Part of a small language model's weights: vocabulary 16384.
Each number is 128 + 24 x the weight over its row's rms, rounded and kept within 0 to 255. Layers, rows and columns count from 0. Numbers have three digits each. The size before them is the row's rms in percent of the matrix's.

# gate: layer 2 MLP gate, 512x384, rms 0.153, rows 364-398, columns 256-383
# up: layer 2 MLP up, 512x384, rms 0.16, rows 364-398, columns 256-383
# down: layer 2 MLP down (transposed), 512x384, rms 0.148, rows 364-398, columns 256-383
gate364 100:125135120139122114186106094154133184133119079161117122143129090133134099138115129127180152129143147125107058129124138147159116176150147129120116144147095144109146145114100145156138116154118129073166095194119097139164096131120111096156136149115126119129124118132145114144156088119157122132152133122100129155179108119168112092136106098158142102130138123131168142080090083089086142122125
up364 097:161140142123127127147137071096138151112155134101145145101118114104199141141103110112136117124153151138121117109118160125105117141123107078184145120108121130128132129144143107122130139121165135143135083100103112140113086125152107163128089120100126173135118094119112112119112122139170155092112118088114152122146126123101127119116125095103131124156147139137134135151182126144160132101130
down364 100:148115116086121137096130103134103088114082084108102094132126088095137131104133095147186113145111118074140106108154118119113121156121119120144166132152148151194143135091159159120146143160137124107099147140119122154134115130140098122102102146120132136152118090154115109113155149142136102127125150159085096126162148141138136122118111116131114100159116109118089147152189141103125138105154
gate365 097:109166142113101119189117128115173130138128123077148107154126147138071185157101119168108140140144149079147170123140092101134152130173144133170118142147132152145115141117148106138117139110122184142109125099086136090126116120116145127164124157087121121121135105137148151156151138078172085132129141105130160122170131083148113105112120141136145095179134128170130122087156110145128133148142
up365 095:155136117106129172127156126143100139132154124190095175107185107135112101121121109115144133120150107138111175073119122131133227100099153118125061113139079126118113108145167107133138128106131138143135118112169098145127080160107133110132143105154111144106155154133136141149113146111144155139166142133132133119142135092116130098094124104104119140110121134134120167175152096131166101123138
down365 098:138119151139132156125129136117112143127113099115097082143137100148110129121103136101115122126127136163152130141154127142170126117106158138114153122137125092100119149140121093128114162093139091127098149120134138154098106097137164097153165089126138131131180103138155132144112156131096132135113118161140130086114133147123133165135122099150133133086096103127083125166114129153133092165092
gate366 105:163145142115087158138156132098114162131106127073156089153137111112114084098135140137127139112134098074156127150123130149158144117091126163126149121199130134108129116096178148125140140118118123125169153131144128137098148092137124120163137130118112149091173113074126147148133110132100100143124090124139137143124123101116146131094088118145086128129146081173093172127145139144121130140112
up366 098:113149123103140138086110111151138134103117140140105106112118136125117110147120098118105158120123155079080112127121097143113058118121105153110089129152160127143119155148093130119074106096138118149144145116096140120141118128123124098116144120136118109141122119144119147147108130120128116129134124117120125183156049156147162111159150118103124099084135114107100113111184120100142089119079
down366 103:150104126115089101098117167117148111128110126122145115094164129124154117092100129167114082166112109127110138132120160077158133089115165135150107095133100147128084157076140120102128125156162107094099157119171113138131118140113144115132165118152134126145128159163126098124139122121147130128138139102122142090150094094136111141162158125128125151082170102159107134125051125158153149128188
gate367 098:166096107121086099124094114133149118153175090131116095140112120169099146117139163130150113124142104129144147157150157130140150090130156123135093128138075107131096122120121121142134119122134133150156140120195140116124126160135106128152109096158129093132111163138177116143159140108150143093105172151118157172122132121136146128173090148119156127130139123172122180137129055152125130125130
up367 095:143162122126145203120080156095079129088041100127150128138129123096120125136127152110137130118089115121127124113089075112110112162091145138106128144126129178186158117132147114089101157124112143147145102135107093135100110095134111126157172136115128155131129115111123125140107108153061118140125136110130131112119117166123111135103133140121104108128108133096142124132075140112123147129114
down367 098:129140118106127105142188092135137142100143129136152163116149105132132142117097144153156119174141154138103162146092193092152164119139124073093161130128132145119154131154096130127113112149087080102134125151147139128155114081169124128139100137149127137108121136140141120111150154108151094126139090102118093116136085089175147144110142116093109128122139109115104139113133101110134128122106
gate368 105:142159129088131151115120102125118085139132104104131129132090108101129109077089084149113132124142083106157137124137137105167099123103113092106130117146172133137142165106158118157144095122126119124100122141144106129145112157117142134148095074104140130187133110129141107133160124120131137149169151139106132111142124101110162109113126137080128143104136126126151128132111098126142164112069
up368 105:107139169085143140148143137149148138124129122141113142088115169152150178131142137147156134155129113138118115115133105121103127114149124131094082142100138091119163143129128145100120131125123098133106098136161185134136135110124112104153159159108110142117092158165091138151122154103131114107115127121139172103102126147163137122116130118154123122117129144142091099145169140111165128119170
down368 110:150094099122114127165143105146142139153156132151117132148116104149096101145126131131119108114135177137101127139114127152129114149177201155097138117084137105105119104114120155120144167143140150071131133093128106119125182144134092102134171163175160153114099143116121137117143114122150137144115148153139113120120140163162119153196141154123122162104120156109134088148125114150122136115161
gate369 101:109148116177118113117103108119106119104101090124087130170128123116108120112119109143134140111136121113095065134168108115176143097105093106120114157114149105117136106108133142130100130097160113113132113141102167135143090101125139147121090127122115161114134080169149161134106151130134152151168141103158142088103168129138172152116152110141125165147144108160182145155140135159116101138166
up369 097:118128128124097081115132191137139129170139123160156094136062115105127146115096122126089172097137159120164159127115143122140169115166161110141152134124139112123120143134110112084135126143135185146148143131100164117133139123115152114121133138147098141114099159098175173146110119148119128158153111140143120081104141161113174116116134158140127175167146097126155141136146165151128132164134
down369 094:107148145116128106164137122132116152112169138136153121076108116133097130161144149148102145141118119122141103134125171139192151111139130068122116129127079135150112106136130160110129135133140141097107126160142156099137112128146134111108116159132144100099173134109146154141115131130192099143110117160135144136109111127111119114156137162109123142100073185143171120146158129122121127138118
gate370 098:157111161148132117131135131130186098122132166178115122125122145116130121130137198128130119141134095121125085068069153118092111149113121115113135139165139091134147101144107146111092087104123156113156089096089131120134149128112122132143114131142139151116126172116132109153114125112110112120132133097108139129155151118162155133106126115128144156113081106139140109083097098163127125115117
up370 097:134129174133151140143105119084121067121109121109116120131166115155134137125111152139123162130100149116161144132131152133131147135125145112183138133141123079142145112125131128094094118146140120108127114077118073151151176182107141144088085146092143153123113175101164144151125089142116151138122158132110143117143150136137165131091129110142083128154095162129125130156113168158142120150126
down370 101:162103113099145153137167133147100134138126125146173131147098107141138102098112197156171094146124119149123116120131150160100150101128103075123148127121146124142134132068121133081114100107149114115121122178141112180165146136094147130123117148133128187130143148112158105105108178166122173129122146179089127144170163119129130130124124118136169118139111126125117152149148153177157097173116
gate371 097:143118108129118166126079125170076112137104088114129077127136110124148154148149118122133094110114094131142096140175109137109137123112112138153065149157137109090121118105123116141118116130176120110091127121108132106109142112150100148121089109101176123109106096106141142149129122130123126145145147102126130112097136108152107117104116133107109103142106162125136121152096140088104161141115
up371 101:142095184113154128109173124116146114135138136133113160110088101139131124147129132111123119105163135075137109103168161126091157103165146123096171076116127141131138154150159134106136142128098121099124103120129148113170171144114131148146121142167135133117125129184146101107095128137099095157125098127107063134082184131146127141114110121080145146060111111165110146147123140138138134176145
down371 101:180102127147144111088126127121119115108112135100126155103157130097120143106113126134118098123104143108104160096103128113145112182114139142117087108127095098116133148123150137118082131139153124093116081134109155100152181132130073150134157125129097168179117116163128104139087179099122095159105148119089105167115126145152170154147139122136155146112133096098128155150132151139142148142070
gate372 096:112140140166139143102113124099123140140142133118132098128112136155149104147207164117096165134138088131147153147124104123128125147149100135143101112161124136116119134128156137147099113102132142115142101118166119109113134126114113120100122147131128144202159117124149140141164108139109089114177133144138177091137079143121090130146128120104115125171108153144087108070131137120119140110152
up372 100:074130104164135124135188078057112158110147131101116126080125123137162097143112136149121131142098119091180079138112135117137131110125128155151088121152128133116117150128161149133111128068098087159125133136110113156130127113123132130123132107109126100151131114126150176108124143090135112138161122143133160130195083112116084140163139127123128097127120123164129139078113140151144165092128
down372 097:108131106141137181128134117131147088141116091154151110150142177087144144116118148138135111125136156147098117150147132129139117135138115146090155131141119103126187120072125130115128117132130143119143129067135143142131116141120111154131175130156103156105142156177140109129152131159094139087124126119129138159113145134135134098109096129128140164141119137093077121125178148134167115120106
gate373 099:187124160086135110114123145098122095129134130132132164130134182126150142148083134097129140131133162142132081125084176118137127149153157122160115088144131125134097106142104131108142090138150154108111104124129117165130149187121103136122086135134102113118105128130176134126128113131124165113118098143114160117125093133195099108147132151052136142123110134120115142120110122152102129111113
up373 098:144133129085121111110138129127155082103131148108120140161152135166124121103139152115124126145162135129110121155103113109127108132085099105129121140127121090144078096148141143157145130085144119151075109083125108126131062092119138168119166137156107073190096137177141165133117117083102127140166102162081130120106105162150120156120136150159121159121175119138129133140104155166113100126158
down373 102:096141157107154131136139129139108141107074133145134140123122135137114117130109161140139130082124113081158159132167104121125130103146127148127119093112098161149141146112099127127149188126102155071131141113103112105150116092108136125093143117164133164120111153091155108150114121114101117146151140104119127141095123128105137123147161117169110123130130143140152136106145095070130126138147
gate374 098:097144120128152114143133127136137154158125122136143141136145103173135146123120140122171145146134143131120153187175095139102089170117120116154129141149113144123106128112145136125129124134133088152100110146158173151122114087151097123167162144103097160130128114124165101121125148154135147076116146113153151148174176150110142177104136109145108135112145115153175108112118104075132107162144
up374 099:179143128126103140111143162124104107129138107128134146120143096173147156107137106152113114140129112161152138122150154107167135120117123138143137137127146161093107089149106166096115116110117135110100125115120132112137098133137126161094086131157134133135148165137084171109125152148125134134108119101125160145165114157092184123132152107119131073102115100096143157155124164126107097126140
down374 097:164072112108166076115155126171139150126098105144093144171109133122105187127119128158155091114126200103137098126121165121135159106073153145130140144124098123125062097163163166132118125104131163091100121137154134140132094069129121143147130093126101144128076171128157146074164123094160163128126092088162164140108125175118117080121138115144150116135130131125120151111151145180153116084102
gate375 102:128143154064121140164121124134135104102150139152117118201113132092133092109147120139099115142208134125134169128129156131144129145118124111129146137109137159134114147095119128131090119139124141157125106127095166121115122154110151121149063103154124132144106123135115117149116086114132178118109097133079106167128129167147118164140135142190138129110122175104147114136138123180101094132148
up375 105:131122153127146143133091137144146106144114111178143109147109155127143151116161145179121096137147115135162139130124158088101156136106113109090123143159147170144106130094143120111105163133133139117153124176138089106142095152133123114113100121136159126121148101105130132136117156105130137099136100117129098143117095139095143173078147125127107157104133129096142092135129142148135107188105
down375 107:120110163118174123130084106121161147073141126130157131128128119124158154147100139128130109124164085136131132102173128093134129141152085127124117126151161141105140150110132102136099122143083132082120168106190113110135119087142152107102112154104122087134122126078142154129128138137098123102167118160177099166085110125140119142100073106123114153113159101154130143145123152127148095101103
gate376 101:165121137100106099097104116124140138115164144144143144153126112151129123153134116143133106154106111150170129119155112153134150137175151132131097133110128105101140096125144127135079122147103129086121134170175137073124125150061161112157088145134150097102127144121071176124128183121120132190130147116112104096155128119145107120092136144124139115120127128154107169148150095151101115109140
up376 095:157131115150104152118132110137176101086153120126158150124143134138136146186129103129152175138124102107138140131126101129109129079111119139179180115140087101136151142137142093123115139173085105135162133147121155144142100116154135091137147135082123171081114095106102109165122126102125130130127145155148184174100169119143146067100166142114132132166101101099136163130112148072127148117166
down376 095:127119103110106101091170170130154111145139135117139130119124103117166137140143147115138098125090117092162164139106138123143122117115142176110078136121148133131124157076131111163142164104186181097100105161104129131119168139107157124105132141156142143134106154162126093132108152138113158141150176118139125106106120108122097137158134168176154168097164147138158164143158119178109142080149
gate377 099:183097148146132164125151145127160113112133132119128132145129128089149129161115134156087144173136089147102101148092153121149067108120130111170158163123136100089131159121131158139115147124153129136093122104099191105148109101144132077163118137111082102104085131132096090136162103137136165163129163126125151108098108133096124122148117122127091119114104163151129140100071122063151150116111
up377 096:113140116151120110143079176118139137116129158112116154093099122141134122116165085157136122158103140154162128142118106137130124130154119127174105116140134158180113045149136150132157097151167135104142111129122083179147141143113113171133144114158126092154145140116109139097169117133125143122166111089132115157097171100129166112107140099138131111120142092127192137121129154130131145153146
down377 097:147140136137136101135083083145129094103103114126121108076135125124062140123062142128137079076130134146122134119131133154099160124117104175100083159178158124120129110128106136121166093128088112134100129128107116137115110135131140163142096085134107130136060136140114138136124152166145145114144114139101090136107150141098138146138152121130166129112145126099121084097135091135107129109145
gate378 098:118138171087102189125137156116113121154139149140087228132127130158132090125128161111104067150140105061088108056114104109125172136148094123138114151091132145105125089142146081142069102171133141148162102130151115110123146086124121139148159130101156106146157097167140128074101164115112123099116117135116154134103088145098127146160111172156150131112121156163184092129151142126156109133103
up378 100:085124141125144152129144119122099123137103150140143120102126116158101151114142113122095112147136202109086156111131113116148123137112088117156134158083165159112134116126108129144139116154111164107141118087095152137105123154097137130103119103155145149109127109128161120106125093120165128090104125124160124141094075102142130107141118117169136118119149150172118146137135164064119140140089
down378 094:115123151150063165131148151126127130116125154117170107135122101153115122113140113154093164165141135160133160139128106093135153124126133148152093098115132127103100157101100174132115111105141143138111131156130129115148111138105127163165125128129099087104137124108185127099091175168101060131160131111107142110090123136123133119152152120182146139103158182138109122094121100116111138134107
gate379 102:158141111124159132153148091154150084147133144125143132126130142122159154139165114099120109121185144188124111135103163149148109146129135083159120129129121119172115103079109153103153130125119151118131146130173145094117122094128126117126117142146108141116143156121150142155127128101111128102139105139130144153130099126167147107094123134133113083151159126131154148159143077103136108101129
up379 103:141098145093143183116122107082177146159172150146150172134114130123090115130160148125131113119144084131093132168175129125142129158108093122125146132102102140139095120121119132120109132136072137097136144105166177108135191116121092151137109142123095157115137159109169135147127182127127158149132122142140127121154152123127142169101106144105119108145109111152117108157128120116158148083122
down379 093:106124161151150107132165103167128121136148085130118113118109110119116124163163149136119137103136141150102125116126107126148120101137164116153113159102119133144138122142101109150157113114123110151124096158124182122103093170134143120157152131103122181142105071148130111135142126112121174123106146125161140182117139160150133139104112119142094129118115135086114101099104140128112087091111
gate380 098:147140160139082141141101159155133121116143133149140129133087123118118178112123153131112117138098126117110110164147109127147142101112141144100125126137113107135168094147098149083139095140167127091091127141112102120160156094090134129136144151146074167152152097108148122127142130141152164121059124109170144138126140079139150106121122154123162145147106129138134158181103130148134074095129
up380 096:084185126103172123133154143106118133147121087131125115118154142110109086159132095116133129109121122129108127133106178134105078146116146146144131140157139116099107162148159152126144152142102113136171108126136159135108111095152146111109125133135159116119127130160147138130116099143121130123090162083147074112156085116103121152151131034133106114128131147132115055134144131130140117155112
down380 092:141150106127153175131117185128102114138131096127110158135145151128143108114163096155152112104153094136133092110119131120152092152168102105137138117092191153080114152112135124158104100125069118203141110159124154162122170097131177135106080093116174174118116169164132153127137128106134120131133125104068122095131130172110162136125128101150092145115158124166150117113149114134109116101096
gate381 099:120158116089126137116158121117125146128143133096101133132160148165102109115129105105084116148122091123126140123078137123112139127092118138149066137161120132106154122113138113121146107091101109127139148144059127080095166151174150159125100126123098139137145147129131160154140077186152138157152158155128144098152146143146131118115155134114103161100153140100123129164136137122149110097166
up381 101:165106109117121173109150101123098099172173134151113129139166144127102151139149173134122105170103115139085118130092150147121113126086105143126087128139157107109166141076133141111114140119133087109130141119119113122097138106148144147118131136121111103126127119127147151139136120161117139114153145128127107155153089119131146131145129146119127094062145157091069158128114147104163123131149
down381 098:147131118169101114136098135126153097140148127108161130143129159145164096116125154097127141104109123171134130148155134137132140151132180139154140121139113142143154105137146152133118173070146137154120131126071170152134127144144145121181131132151122105179161143141118101098153129173116121151131111122127121137136127122125154114117098126149134143153124122108114119141123094136160124131119
gate382 099:107123111094107153154137124136137128156160158146144116140121164131124160094190140093116135096130125134150154158157091097115140146131117115119153147169120126099149119133114131139136171142163102113081169098108135154129124138149163124136118125107143133088104096108121121167115112141093166146111161149163104127148168112097120180121073147150151159144149099084109078102116146116116086129137
up382 099:153116134135146078112149136160166163116141071135137131084113139106105128156129131178142092148127141133131111125119129148122098124159118125093120146112135105093141105189155118115119118102070130126125139128118138117123110105112153128121162114162111165121124127110129129097134110105169123125146108135091132080113124093138107092107146160153125139130139165123119137131135148112135098166120
down382 098:183114183110141128131132113135105108104100119121119107138120131112112064085175090125149141104109148120110164154112123116152143108117126139122171151116137127131168107163113139118137102111106154135131126105128095160082139129174138121121144158158131116176111173134130156121111161130132146120138145172130161134156130088137118115148106150164149151106123125139119119110091111130113122131109
gate383 102:151160111145141116113143156120123158140144109129128121131111133143146119155110139117122158157175147145086157142145124170097100144143079146131111144138110125117094108136106120184167133097134123107143138142089076137108122110140119129114112152155136166158133105135122117196120127133147138167114143185123112117096081132114154153115195116125103098150140108125131157115109129130110114103114
up383 096:117086163134108134124110154091116113141122152150134155105148127120097113102113153103166137097096113103106150105106117076141152118135120075167125104127123129121136186167143156086093144130128119191142084107157165143102125120135106112166107107124090120112135122160152121102114144104102117126116147095169152102161163161123133130126136117110128098177107123165151134067147150118133108126093
down383 099:140097127084136164118131091154151103101128168149152124169114144113121107131150142138129162077146124141135128160134112087125126099136156127088134116130142131150132099105115119102113106118101146205093096107146147143158141147122134128091105135147171105150137153084091151110078146125140138127126111082122135130100136128139120105134125148134147129139088156144145103187104122115092095098126
gate384 103:134129101125123164099161127159117130140100161135123078113118075139128144077125130146143086168171114136122125147098114131097128138151145106126085123161119155078141127140196115132121077102154179102143098118096104121130139164121178091151116134101111128085109136168151134091176129119127129119137155116127123131136082161157125174117142126106117112170108060119140137118115093153113165097099
up384 099:160138141161107169121187151119085090163150147138075134122122106160131118113109098102115122118170140157133174189173123125079114142096147129142114104095127114109127150074097116169142135120095118142105175132120138130126084121161141127139170124150107128155113144112086114095108158121109133205078170115079133148107135147137121119118140128112161149142087111174124129145129101151121132100134
down384 100:179099133109119112063133128142159105152145125091125133147160164136140146142145110133124054152108175115130164113088155138146110059123138185150141122108121117162104128091121126172117091182109169141136121169126146143135142132165100144168097105106125157189134148120123118136107108121112147140171154122157123114094147101107119142117154123136176080098114145141132154125137105117155126150139
gate385 099:121095104137086116145130130152167130078137131144126145108143141144124112151112107103132119106121127122117117119140118147133078143134123122141125127071106155089144176118114117107118136147127131134118115145126156063113098170123126128108116150131157136096109166108126157114124150123154109078129126149124129131102118115130099147138115114136128115155110126160161121183097127099074160097151
up385 096:136150113104116099110131114144095103104150167117170114099136145154137133140104112156125110138167161130160159164125116108135137099132105175134155150121197146149115070158128119155172111121131132118152160168133119108140111114075116121160125146133141117170127132128116134151118111137099089131129111105137113117121109142107114105122100139115100121147169148162151147088125109113118122174109
down385 097:105130161107105129124133127178112108136146139114156091155146110141109121128160145149113134167168153125107120124139064098151144130136119150092139095168150093149107131124132126178116140096100106141120140153139149151107134121121125116187139113152099099151114111143145107113098115097141157157113115135133184128120124128140125084143103102153133142107129139130045101101171150183168113172108
gate386 085:135133123103152128149135129181189103083139137143175112119165136086123101145115094120130107106148116124104122130108137155128121133151133152114122133141161128151133155124130103124135132128165134144145137154123146104151149129081077148122156149174112136150121115124132136109089129139155110159130142157123154152139120134090126117149180106109127111176155123099125158110176139124123134157133
up386 080:147195165125150125184130176147136097156131119145144144140111120120142130136126137120140128137165106119130149107137125132158123147125126148120111180133162116141124159129131139165154128120152137122106134158131123082179150122119068143118142110143103108142092102110120145111058113159166146115125130137127156141098129118128105104119146110092131121174153160098130151112161128128110157124129
down386 092:136173109137143087108151133104078116144115105129148061127112145142089076127111133129094122161132127116106099139162145116141099146138133135113124177158125117131129170110148131137153123163141142119137096169127155167119120141136161162102183120098147137137106147171148152106117134137159135142129122140089089084119129127125113189086106124091121188127159131144140124058118131146090152159114
gate387 096:101125072112105143152143124125112169133103124137156125140152116148128128125144157151111079104098143159154093137123130110131131145097115117101114123152114158149121129158132132118106113122123066136149140172134121128172170172127147119133124121154135134129103122115117127142138138150129166135128149110118127108177143138117081149134132126145121122105129195170164106133098131106132131121108
up387 094:105153102133157109129131105098125134128121136106097148176135109128115135120083124109176134111157144106145152166106132100176134114133128104111114117178126164130131087119131118138080163148130117142139118096147107110154135123107174101154122136123153203098155123130124090132133158120133111123122116114157096148125097190128155170102118138141141126097151135133163118108118095117109131084127
down387 101:117142158110099119112089174118112134149152128078130152120142106141104161098146122100111154114113140161196096087134123133110093131077089085175166136129148140135148112138094130091116167138084111116146106107188141133108111105134156092119053158096162138152093149146101133151128131087166105119134111152121172164104125131150162138128113155158165136176109121153103156118122109145115100160127
gate388 099:128178170138144110105099088117118126147119157084113132150124121140075103119164105135148117111101155130091127103166163141118184164160111123137108092083148130117163106111137159110105083106065087141140128120131137132115150116152118074137132104149130117074125146153168119105142136166144163078169079142137130063170143120145164158139144097127139137136112152102108128179124135164126116157134
up388 098:110103126119135096112179126123124122114121110138085151110080110111110137125196122134098136147112123101131158174115140100133127159109137105121060100105143074133096097107118090154141115140107108149125146125117155083120108157144094124138107144120110101173123153145134110120144126132143137125108137099148110133150096104101133090130107082126147136144099126155098138095138091128165107112109
down388 096:128131132104114114099075087131109124127109161115135117077187131163145136115104127140138110121171137170151127131146112113153074118150153112125138135101150105112110108127097112153117100157098130143130106131105159137102118115091127144137137118123142084141151108086169176126122071133089098143133147099153112131107097125075118127119115130128162169105145187143123116149171123133097107109136
gate389 104:147123096096102073141103144106124097127150150120086086146113145114132135128114144140114158090138148164143116092138093098143114153122155113126113156154143120136136127101126106159168136125153152135129108150112115101161114112149175124127143110120122133144182112097141123144117122164109161173119162081115089098122107137125126165126162080136149123131122134168103092176128147089144146110142
up389 097:123129139128132087148145143196115147130115153112108115143125134145144108164082098123136146162079113104108103073126084141121154131173096104089091116138144132126145127119152128098107104156125083129167159117087129109094124091135114093155123155091138142101115112107110167166126122143160145122090112109115094102198104139136113139104139139134132088125142133156071113159177103136125144105092
down389 100:114118152120118130098123093080126106135105141106157128124117156151137123060142078130153138117126110125195124109133114116141157124123097192091138123114162137134124143153142119141069167105077124121147143108174137132121109166100111129080108123130132128136162125201146152134112098135123151135141125096077091134143133113126120161160087129123150145147104159148130138144136106139104153109134
gate390 101:122062122090137089160106122096152105110144148167169081129118127120137147098091127143110125138137136137146181150125142162116110146155132131160131152128156133141088123133127109114142142122106118120137149153157106143118092072060158124172122147127131131101101138084146118156134117142166100125136143139112093118074136150135113160149143129110115153136120154175108191134104134119166147135159
up390 107:127080193088132108135125101114154118145103120114136116111160133133134151109079146132143128154147094150105109112148153160138147140148113161111102105139143113128081147116101116134130136107151117122144100142118133146117167148140089102107137086120138126150115122139144138148118154067099103124135112123099146137131132151151114094180096166193125142172115099150142151147100119133111124124137
down390 104:108130094093116168187146100164088105098150135145145092116129099151152122128145133131098137126093132113105160081120123057124109100123116093144179117173155123147185145166166112137108129113126123083139094143157137134125132117132079163103105185108101138100096137112151109088136105130133102102141090174136106126142131163130135117131151110096124114142164170169110163123127154124099179100152
gate391 097:101156113092097115164141120112136118112134098167134099126168086127140106135130120152136090140142155129116119096115153101122095106152179085135130142109156136083139142134157144154130089097118153114115133126124117107138130157095112155088121104153100107064104092117162098144148128117075116152144127116172149116079133128090118137127126106130153102110113114123133122140078114123142139107082
up391 095:126098148119125134131111120142136133110135136117095094159112143089118165123123108127132189108131127130103085123110131138110152111150127134124091125117149132146105148104185150098107139156143173131114111118133080153116129111131122134145125097160132085129108140129128148132180082145118139195161167083089148129133102139109115082145087107093134184109155142139104099125121113164150120145078
down391 096:159131147080147139169140155177121150173172120124116111146113117119100142092138093109138119124123092153115108151164125167107158130117112129131155114063119123152141129142125107103135117123110134127136113129199108090107144123145131104119113092103114111192135118142090133168178149124128122090137162142145134134161078144081126144161104146127148141169111144130141141136094123111135142100139
gate392 089:153111138108149091119129140127089132159103120144131147087137077131101118140180146140124161095106166129103129125094126142089106116125119139071132163138148158107136160085132121109149148120121152123137116130110155102142146108103141127095127097117107189128150067100152145151135112132128139141143109122148093147096117115134126127161127109069119155158109134133056115134171058128167105106157
up392 100:113102126076122161097151133102161129186130121118126159111132140137114140124116085147118117100171149105111122105109111129129118135138147137068139122125133141111136145130123120153158125140155129133135157084108110121144113175131146146079165086133105145080098108132143173121101138116142129154151062105076085092133134141109148148164148120139144128115111126092133115145136094102158147174137
down392 093:133145137140143135163148156138107117119136098160113161132131124119129125150200106145151141130142143125129122157128132099117117111117109183110116139125135145104139130132103091139162156128149109109136143083123187082139140083081148118098143118120152151105134098114106165133106149137148121126129123101107146140141101135118102141138073140118146131090083124082069145129130101139165167096187
gate393 101:137113168161084140125120113141123069126149125179118122113139127111066098137148142117144146162084122090122124144137123146155135092137128111095130112177125116126111147175147167122156105147143124133101101167097144073170149130085137158119119132156165159131153175155138177121105108107096148116125138154125147159190132141142112121154156137071107137110186165120097114152097138111119128083119
up393 095:153128117128142140106109073144178134122128158126174160139131132138123107145137159157154149128095190101156105145139137168126131118116141123110132138152108122136097131124150129124127064161133070142088142163104144127132098156112108132135109147154154144173137092180114178109099147108096092124159114178101157134161112130166128084136124141072159160126137146127108141178101131123154157085152
down393 100:136125154143160099135099080156125083155161151078150126120094113131120116153152132153139169138117107092120131149101127198142137111136137113071115104131146134148144140149170116117144118124146131139131076145098119089159107125099120134114091123182153161154171161146128179083112121147112134112140112139122119110121151156116110116121137130082129131131145127130099121152098134139113148118098
gate394 103:117098156071142107123145128114109149133147173060152090099121119149132100108143144157135104138124132128120144157122141114167135150122138129173135144105147099114117135145069128171117100108150123111099131107159120131135096125143096136099127080132145137120158079122145150121090150159092098087081165140179131093144148096132097150154178165150122135112107108159097131136087089165137114129149
up394 103:109081135175096144119127096148140175090134174100176093113105132124088134152139130113131146188150121127124125131128144114135113105113123127122109157181132134100192120195124144090178096129120126107144158105127149172084151127143142120112131111117122126121121168130121118151151129110117131139124110113098137094102069068115139126167125166104170105125149173113115125104138147139164126155144
down394 108:125146094141130136131100134155147156141136122158134120096142120133116137110090153143141114125154137129083178122101087119171144087138153150110140158132117131163139114109125139142137132128167119125134134109130115151133135149133095108116125121168126126088099120137109083133106144145141135126152124131150162069111146132107083122129138183115133110121122121128155148129154119114162119112161
gate395 098:119145131143088124131120167154090103161130119139153158173108156079096123110123121141107162159182101076130151131146098133109140136137094128132083079139177130112132115143112161092118154088068124118140142168082137095067151078110126117120160135179138147160132069133147095114081096115132114159114126155137126109148165144085141124155112169130126128089115074109122138123160096121122201138153
up395 095:092111135150145135098148122143090153136124146159113111161139131096116116120127112141115161181109114120178111134114111164083133118141129162119099112117117175056123172127126092085111100109142134126169153109130118090116140132126129136092169106126152145107114113108144126111063130102085137154152123133148161122167153129093166137140176157103095162125133092115099125143168137105117152158127
down395 099:128151143083156121161145106097127100127148180120099127130120112108134147114106170133140106141094113119137129133149108175139142113163106156115129110135115124097171135137148135090178130135140122112097110157156122114104121137124121082123138111184148143131155113180146136133150145115152143103156111099118114158099157164105125115113119116132132117130162121128081177173109111117139130100137
gate396 098:112179146096131133101106130171153161118109118128158109130097108118125141132168161120153110129140092081112121152120138111084124156170169124125150087128139132130147130112072147133179138147138161089141062153148101108105099118150109114090116123131118133120139146123147152134126069170127109115159119139136119146119068137162107093123134154128113124096120148095085146178133100133121146146107
up396 101:134147113145100149140153113144166103120115109122129161143109141134120136157140128129113153123116116099191120107122152141106141077114128150127098124126090138120112108102093120154068148102142124139144111116124104116156094103127130094117106134163164148120089149182187160124146128135103140149104108159069109121127145113135167108139133153104153149127085115114133108109165138117153121115158
down396 104:131141113133116122098142128152144144114096120120142137137144141119078102153174104134138117137145134112154148090140138154149153156157119166139142183127125180076129119169174112121159126167132146142139114112141121109121128106119192079127078110107144084112115105125173124161137162138120133164136145125138108132146132138159138127128147152136115174120107150150138103085138117154120113144134
gate397 108:102139151136125089139161137128153107105068152116137133140090118138168149144107164112128128100125069148178149114138118142118106118140095149142164115118207144111162095070140116119127126146148131140120129138121083116148094130170150103092150140178079129136156103122151095157117118075080111109166109124145155057102133184128124155123104132118119123116126106113127133164138138123145108095130
up397 101:124143078120182141130137101147102156150142113134159148103121155140127179151158063129119164132121137119131128099124126120146143127157154106112107159157119135158128146142142116080126111107122148113176110142130107119156168135098152133140114122108125087085127118150114100109185096128148139132121168164117095160142142123120171109093095151136134125101168151151129101069120107112098158087117
down397 091:106109132136124135130136175125175155150134145154136154141121167096137092112094145129127115102116122111126176121158130080106149181110121128167144122132139128082100149129072154179157178160153096117106136132118107118145108126116107123187088103146163145102131090134139131154139125161131086178138139095164159089137113106105112097119174108117148102148149134109135107148124132139062187161161
gate398 101:110127091132143110111104136160122136067151154132151104131113127132140119085139157077121123111149098132158160099127104127136116140132185098114082090150121098051119159104154130171160163096154106130131075128139131132110122092126132108176120128118119139123139134126099090115160151120095148124117139162197136145132174126137136069103102116160095100129135171124108126149085084085137150121125
up398 100:096107115120096169131157148109114145096128137104132160116143098128087156139112139153116127098109134166114148132116162125144068115091130112057163123134123160121147125141170114160117134132144116120089112176134086146112113099138159127173111103150112094108110149165117148119124103110114178134149085145068115078122138176146116120189137130091127136137137126127177124140142142125129140144144
down398 100:075161127112134106104131160088144092136092120079153126133092114120104127161167142124132140101112142128171140108132214167126105119113111149106129147114161141161161138110140126140148116134171056083129100115133126105142127108123133110107128139131141107164091114140138120105142163124129175166100125108117166123134124130160118114171155105127146063107069137149112169108101129125101141123128